Each number is 50 + 12 x the weight over the matrix's rms, rounded and kept within 0 to 99. Layers, rows and columns count from 0.

# layer 6 MLP down (transposed), 384x64, rms 0.569, rows 247-272, columns 0-63
32 24 38 42 43 50 49 57 71 37 33 81 54 44 39 61 53 56 58 59 46 64 29 61 62 64 29 73 43 44 59 68 36 45 73 80 46 39 53 62 62 48 60 66 55 40 58 36 63 54 62 31 61 53 29 42 73 54 41 25 53 68 46 64
39 59 41 43 52 38 39 44 61 51 53 51 60 39 35 49 59 55 51 46 62 47 51 32 48 54 45 38 59 44 45 74 44 36 56 52 46 51 57 53 50 46 45 25 52 60 71 58 38 43 51 45 44 66 68 39 56 62 44 70 48 58 46 58
47 58 32 60 49 60 51 83 63 58 46 57 57 65 57 61 56 31 37 66 25 49 38 46 47 42 53 48 46 49 67 46 50 53 45 32 24 66 38 51 48 50 58 52 60 54 37 57 68 51 43 56 39 60 49 60 78 38 61 29 41 54 68 48
51 43 35 51 49 50 48 37 54 52 56 51 48 56 64 50 56 48 48 52 44 38 50 39 44 61 44 48 54 43 58 63 62 50 63 37 51 54 56 64 62 38 59 65 51 42 51 39 62 50 50 51 62 57 49 38 36 41 53 51 42 53 53 59
66 49 44 37 48 60 46 60 50 36 61 70 48 45 49 48 43 51 44 39 50 49 56 57 46 52 48 37 67 46 76 68 35 46 65 51 45 60 62 51 58 52 62 38 53 68 42 40 53 58 67 36 38 62 42 38 37 54 38 50 31 51 44 62
52 47 61 49 42 50 69 41 56 47 59 53 60 77 50 55 49 67 30 71 52 50 47 46 49 73 38 54 44 43 47 60 52 43 55 74 55 47 55 63 64 37 51 38 51 34 48 43 36 56 50 68 55 50 34 41 43 65 55 51 34 43 32 62
29 33 29 64 53 62 60 59 51 50 59 44 65 67 45 71 54 66 66 40 44 55 52 77 62 55 74 67 51 25 72 41 49 53 40 72 22 44 62 57 42 19 41 45 34 51 56 56 49 49 51 49 51 39 30 47 53 46 52 34 46 64 53 64
33 54 59 40 42 70 34 72 35 33 52 12 62 66 78 33 60 23 65 39 38 49 54 67 19 37 40 37 53 41 52 55 65 43 58 67 61 65 35 56 30 47 50 35 34 35 54 54 59 50 37 58 42 39 33 28 69 33 66 54 60 51 39 36
36 43 59 34 68 63 40 45 45 71 61 58 57 49 45 36 38 47 57 36 51 52 46 46 74 46 75 61 46 31 55 58 34 42 53 52 67 37 56 47 69 45 59 54 41 42 48 54 66 38 37 50 41 60 22 52 31 59 63 70 53 27 45 30
36 50 34 60 59 53 37 56 43 73 45 43 70 52 51 57 40 53 48 27 39 56 38 67 48 71 42 45 46 50 50 49 59 63 49 62 37 54 35 57 47 49 42 45 32 36 55 54 72 44 46 42 40 61 62 50 54 57 24 67 56 39 60 53
35 41 34 45 32 42 77 31 46 47 50 72 50 45 38 64 15 42 56 38 42 45 51 47 23 26 61 54 82 53 55 36 50 58 43 53 71 36 50 42 52 50 50 52 67 48 46 48 43 53 61 51 55 43 68 47 33 61 67 46 32 61 49 49
42 54 49 59 72 43 53 55 37 42 45 27 48 68 56 48 55 26 58 69 44 71 34 59 45 67 69 52 49 42 32 50 69 49 36 56 40 54 64 45 60 43 45 41 53 50 49 48 68 50 36 57 43 59 28 52 59 41 61 44 53 51 67 44
55 48 44 75 52 42 45 85 70 48 38 39 28 33 46 43 22 35 39 61 53 69 32 27 52 66 63 49 64 52 36 73 71 62 18 68 42 36 48 68 39 46 71 36 32 49 37 56 51 52 30 59 47 58 52 58 50 44 66 16 66 39 53 53
39 36 59 60 51 66 39 52 58 63 41 63 50 32 45 57 61 35 56 44 55 67 64 59 65 51 60 43 48 52 53 44 43 58 49 35 70 54 48 55 45 29 53 41 67 45 43 56 44 63 31 65 53 52 50 47 59 26 43 38 43 60 63 63
48 51 39 59 81 52 57 46 54 61 45 71 37 76 62 46 42 56 49 64 39 51 45 53 68 66 53 45 64 49 28 48 60 27 53 46 38 29 52 47 44 53 58 64 69 44 54 63 52 42 60 51 60 56 43 59 26 47 38 58 41 46 60 44
67 55 34 61 46 46 52 56 47 33 50 46 68 60 48 57 57 32 16 66 40 66 60 26 50 81 70 59 43 43 41 27 49 36 66 71 53 32 70 46 48 36 19 42 63 53 57 58 26 30 55 58 28 40 68 70 32 46 54 57 43 12 60 26
56 58 56 40 35 46 43 52 58 61 40 81 34 25 61 41 46 71 51 49 60 58 43 36 58 35 36 56 54 52 60 55 48 53 54 64 43 63 44 20 45 60 43 60 29 52 28 36 75 61 40 44 24 77 55 41 60 46 62 55 67 63 50 54
71 76 29 46 31 46 59 45 42 58 64 46 61 62 65 63 52 57 61 48 48 62 37 46 39 53 63 49 61 61 52 64 26 67 60 63 54 50 79 12 58 72 59 53 49 43 70 58 72 42 44 59 12 81 46 45 68 35 39 58 48 39 40 59
53 39 53 35 41 63 44 54 31 51 68 31 58 48 32 54 54 45 52 66 75 62 65 28 47 14 40 40 48 42 49 53 52 61 53 66 37 60 65 48 33 42 39 52 39 43 32 58 53 50 46 53 52 77 61 52 75 52 28 41 54 64 82 67
63 55 83 63 67 55 52 64 38 52 47 30 39 38 56 23 46 37 44 50 46 49 52 57 36 45 51 60 32 58 28 65 65 43 42 55 60 45 46 31 59 45 53 55 53 50 41 58 70 53 44 47 41 60 54 62 56 55 54 44 48 65 29 43
61 47 41 41 33 38 54 40 54 63 23 70 33 30 63 59 38 37 51 49 46 64 71 15 40 44 26 40 51 65 49 47 46 68 35 67 44 80 47 41 55 62 55 50 66 43 61 48 56 53 49 35 49 51 49 37 39 52 79 54 66 35 69 35
62 75 48 37 36 70 55 50 58 52 45 69 70 53 37 43 43 47 66 46 69 27 56 45 73 31 65 54 53 41 35 54 60 42 75 51 38 52 56 28 55 44 46 47 61 61 47 54 41 35 38 62 41 30 46 42 22 66 36 47 41 52 50 60
66 29 43 28 48 57 47 68 50 61 52 32 72 55 41 42 65 46 52 64 53 49 60 50 49 68 65 67 60 47 43 38 26 33 53 50 45 56 51 51 57 59 66 75 58 54 47 49 51 41 54 45 37 66 49 54 34 56 59 52 29 38 79 25
70 56 36 55 39 62 17 47 23 51 47 31 50 40 56 69 37 52 71 57 51 40 50 57 46 45 51 32 44 63 48 62 36 38 50 39 75 38 56 59 66 54 26 43 52 35 38 67 45 32 78 65 61 40 42 61 66 54 52 50 54 51 49 43
53 22 15 46 64 53 48 34 62 52 40 70 55 59 50 68 32 38 66 56 53 50 59 38 47 31 33 41 62 46 48 53 57 48 59 35 45 45 50 43 42 47 53 43 41 39 44 39 45 40 45 22 48 27 54 45 48 39 61 47 41 55 60 66
46 29 20 51 58 28 32 37 53 32 42 48 75 61 37 63 32 21 50 71 53 61 53 54 52 53 32 53 55 58 47 65 59 56 31 54 56 55 41 27 48 45 59 62 59 75 69 55 35 39 32 75 28 56 34 67 30 60 41 31 38 45 51 60
# layer 6 MLP up, 384x64, rms 0.61, rows 248-272, columns 0-63
29 54 56 54 48 43 54 42 60 55 45 47 52 47 59 44 57 56 45 49 32 31 55 38 48 41 25 47 55 41 43 59 43 58 63 54 54 47 34 49 53 62 31 44 47 51 62 48 40 55 62 39 70 30 47 58 42 40 49 35 36 36 29 37
45 71 69 55 62 31 27 30 56 51 50 46 58 50 45 59 45 64 38 60 46 58 37 41 50 56 72 59 55 56 13 45 49 44 43 31 65 41 37 52 53 45 37 42 59 41 70 62 62 56 51 53 53 36 42 68 41 61 52 64 56 35 47 59
51 59 49 52 58 53 51 51 52 57 50 52 52 47 55 61 53 41 49 49 52 46 51 49 50 51 52 54 48 46 55 49 46 59 46 54 54 46 47 41 57 51 50 45 49 56 53 55 46 54 41 49 46 55 49 51 49 53 53 43 55 47 49 41
60 44 62 54 54 68 54 54 60 67 59 41 37 47 45 44 43 58 40 39 57 47 65 72 46 63 42 68 57 66 64 43 50 57 54 67 37 39 45 55 37 51 40 55 50 65 48 45 52 43 68 63 55 39 50 63 30 53 48 57 50 56 51 68
43 55 45 48 58 57 54 46 48 53 61 36 28 43 58 53 45 30 57 51 48 33 52 48 53 45 39 53 46 47 64 46 53 69 41 45 41 44 50 51 41 63 46 70 42 72 54 68 55 47 45 40 38 58 63 50 51 41 33 58 27 56 55 37
55 42 68 53 64 66 55 33 35 57 24 64 44 43 50 55 55 29 41 64 46 57 51 19 58 37 46 32 32 70 59 42 71 43 46 34 69 39 32 34 74 75 75 52 46 41 45 60 30 30 53 65 35 84 62 41 57 51 35 35 27 37 42 57
61 41 57 66 40 49 19 47 63 36 54 50 38 51 47 39 60 56 53 41 31 50 52 68 56 43 35 67 29 43 36 47 68 68 71 53 33 59 65 55 37 42 58 35 88 34 46 26 33 33 57 72 48 47 57 22 61 24 70 57 26 52 56 28
47 58 49 60 44 41 67 37 52 39 59 53 44 63 54 54 59 46 65 61 35 63 61 46 81 62 41 57 49 65 51 46 46 62 51 42 49 47 52 32 39 56 63 70 45 29 76 29 31 41 49 38 66 36 57 61 47 43 61 46 38 52 46 36
33 48 46 48 39 30 41 47 40 24 42 56 64 55 46 73 41 26 44 28 42 83 59 51 43 46 50 37 55 67 88 54 40 60 36 63 50 41 51 42 51 57 59 46 49 45 54 53 82 56 47 59 42 50 44 58 65 45 41 51 51 49 58 53
51 62 83 37 47 68 46 40 37 39 54 40 42 22 39 35 32 64 46 47 58 46 31 57 46 34 36 69 34 73 60 55 67 56 58 48 32 58 55 38 44 85 42 38 23 49 82 43 56 67 41 67 47 67 38 66 52 65 38 43 49 34 47 61
60 61 50 58 31 26 62 45 46 54 49 55 54 53 59 68 66 48 39 32 27 55 57 58 57 45 38 61 51 59 40 65 69 56 34 77 63 55 51 50 60 62 63 28 54 24 54 56 59 39 64 58 31 69 55 37 63 61 53 59 38 47 46 41
71 63 56 59 44 52 60 48 36 49 47 46 66 35 51 50 68 66 44 46 34 62 41 26 54 57 65 78 58 61 44 63 61 61 40 58 43 42 77 55 56 61 62 45 65 41 45 57 50 47 51 61 34 43 38 60 37 32 80 29 64 18 23 49
42 60 46 36 51 45 48 56 21 27 53 34 58 65 45 46 57 54 40 49 46 25 58 59 40 61 38 29 50 56 62 37 75 38 63 52 56 51 50 48 29 52 54 52 46 59 57 65 42 41 59 51 51 56 54 50 60 61 40 57 42 32 44 60
73 68 60 40 23 50 61 70 48 41 63 69 52 41 45 36 53 61 43 64 49 54 61 32 47 45 55 64 41 56 65 41 49 50 46 25 35 55 62 47 69 52 55 45 72 70 50 48 55 59 18 52 48 61 53 43 81 64 42 49 49 56 30 63
61 63 62 33 62 53 37 17 47 32 28 40 56 47 55 57 59 53 32 70 24 72 37 32 48 46 56 83 64 50 40 41 47 66 76 38 52 42 44 36 46 64 45 74 47 44 82 60 70 36 64 52 57 36 74 76 31 51 52 43 55 36 61 40
20 39 86 41 66 38 49 26 60 42 44 45 60 50 62 57 49 51 58 62 54 62 58 40 67 32 43 59 44 25 48 54 49 48 55 44 40 45 64 63 49 30 46 51 84 51 64 52 47 31 75 53 55 67 13 66 43 27 57 58 55 38 71 53
43 39 64 47 39 47 46 62 30 33 53 57 55 32 56 71 66 35 45 71 30 29 49 30 36 42 52 49 63 69 44 42 64 67 68 54 61 44 53 23 53 53 61 46 59 52 72 44 82 53 60 42 54 41 53 71 70 36 40 54 41 46 57 55
47 26 55 49 50 46 44 64 63 40 36 54 57 28 50 41 57 61 21 54 75 48 47 62 64 72 29 69 81 44 44 53 32 52 54 56 20 25 37 73 61 56 37 40 35 62 43 47 56 57 70 34 54 36 47 69 44 53 52 27 52 53 37 63
50 49 65 55 37 42 37 55 69 50 45 64 57 33 43 45 62 47 51 66 44 49 44 46 56 59 58 53 54 67 46 50 33 66 43 38 67 38 40 58 62 38 53 56 56 44 46 53 54 45 28 57 51 42 50 81 51 52 53 64 67 58 55 51
50 60 57 56 64 59 33 51 40 39 46 44 53 40 34 37 53 75 31 24 40 33 55 75 34 34 67 51 65 34 61 48 61 36 48 43 67 51 60 61 24 66 28 29 37 52 38 29 73 54 54 68 50 39 40 31 59 58 45 37 23 41 33 64
44 33 53 33 53 57 44 68 56 47 50 62 44 47 66 71 36 71 49 51 54 64 56 43 75 60 44 36 66 72 59 44 30 71 44 40 47 48 42 47 53 32 29 46 59 32 41 33 49 62 44 50 67 38 51 64 75 53 62 51 63 73 30 32
73 76 58 49 62 47 38 49 62 38 45 40 39 55 60 58 48 54 48 33 43 44 48 59 49 64 43 56 40 41 51 32 51 49 49 43 71 62 52 57 46 81 56 78 59 46 26 53 45 65 65 47 54 41 42 34 43 36 53 54 60 39 61 54
35 78 45 68 34 55 41 59 32 46 46 68 47 41 51 53 51 53 53 35 66 43 47 40 47 62 33 47 51 77 36 57 44 32 35 29 46 48 28 60 32 55 63 46 54 48 56 36 50 56 67 60 29 74 31 55 62 45 51 42 36 10 46 65
44 77 57 73 54 44 21 34 46 53 60 63 53 37 50 46 56 68 44 49 58 54 36 54 47 34 29 50 56 40 48 48 51 63 51 65 45 43 43 64 46 76 34 52 47 51 54 63 58 60 45 56 56 73 27 47 59 55 45 44 44 45 23 45
61 71 58 35 60 87 19 47 43 58 36 61 44 35 28 46 69 79 57 63 38 27 40 58 42 56 80 51 51 33 51 32 53 44 56 39 68 46 50 52 46 53 76 54 46 42 54 59 45 45 46 42 54 39 54 31 46 56 37 67 33 43 44 36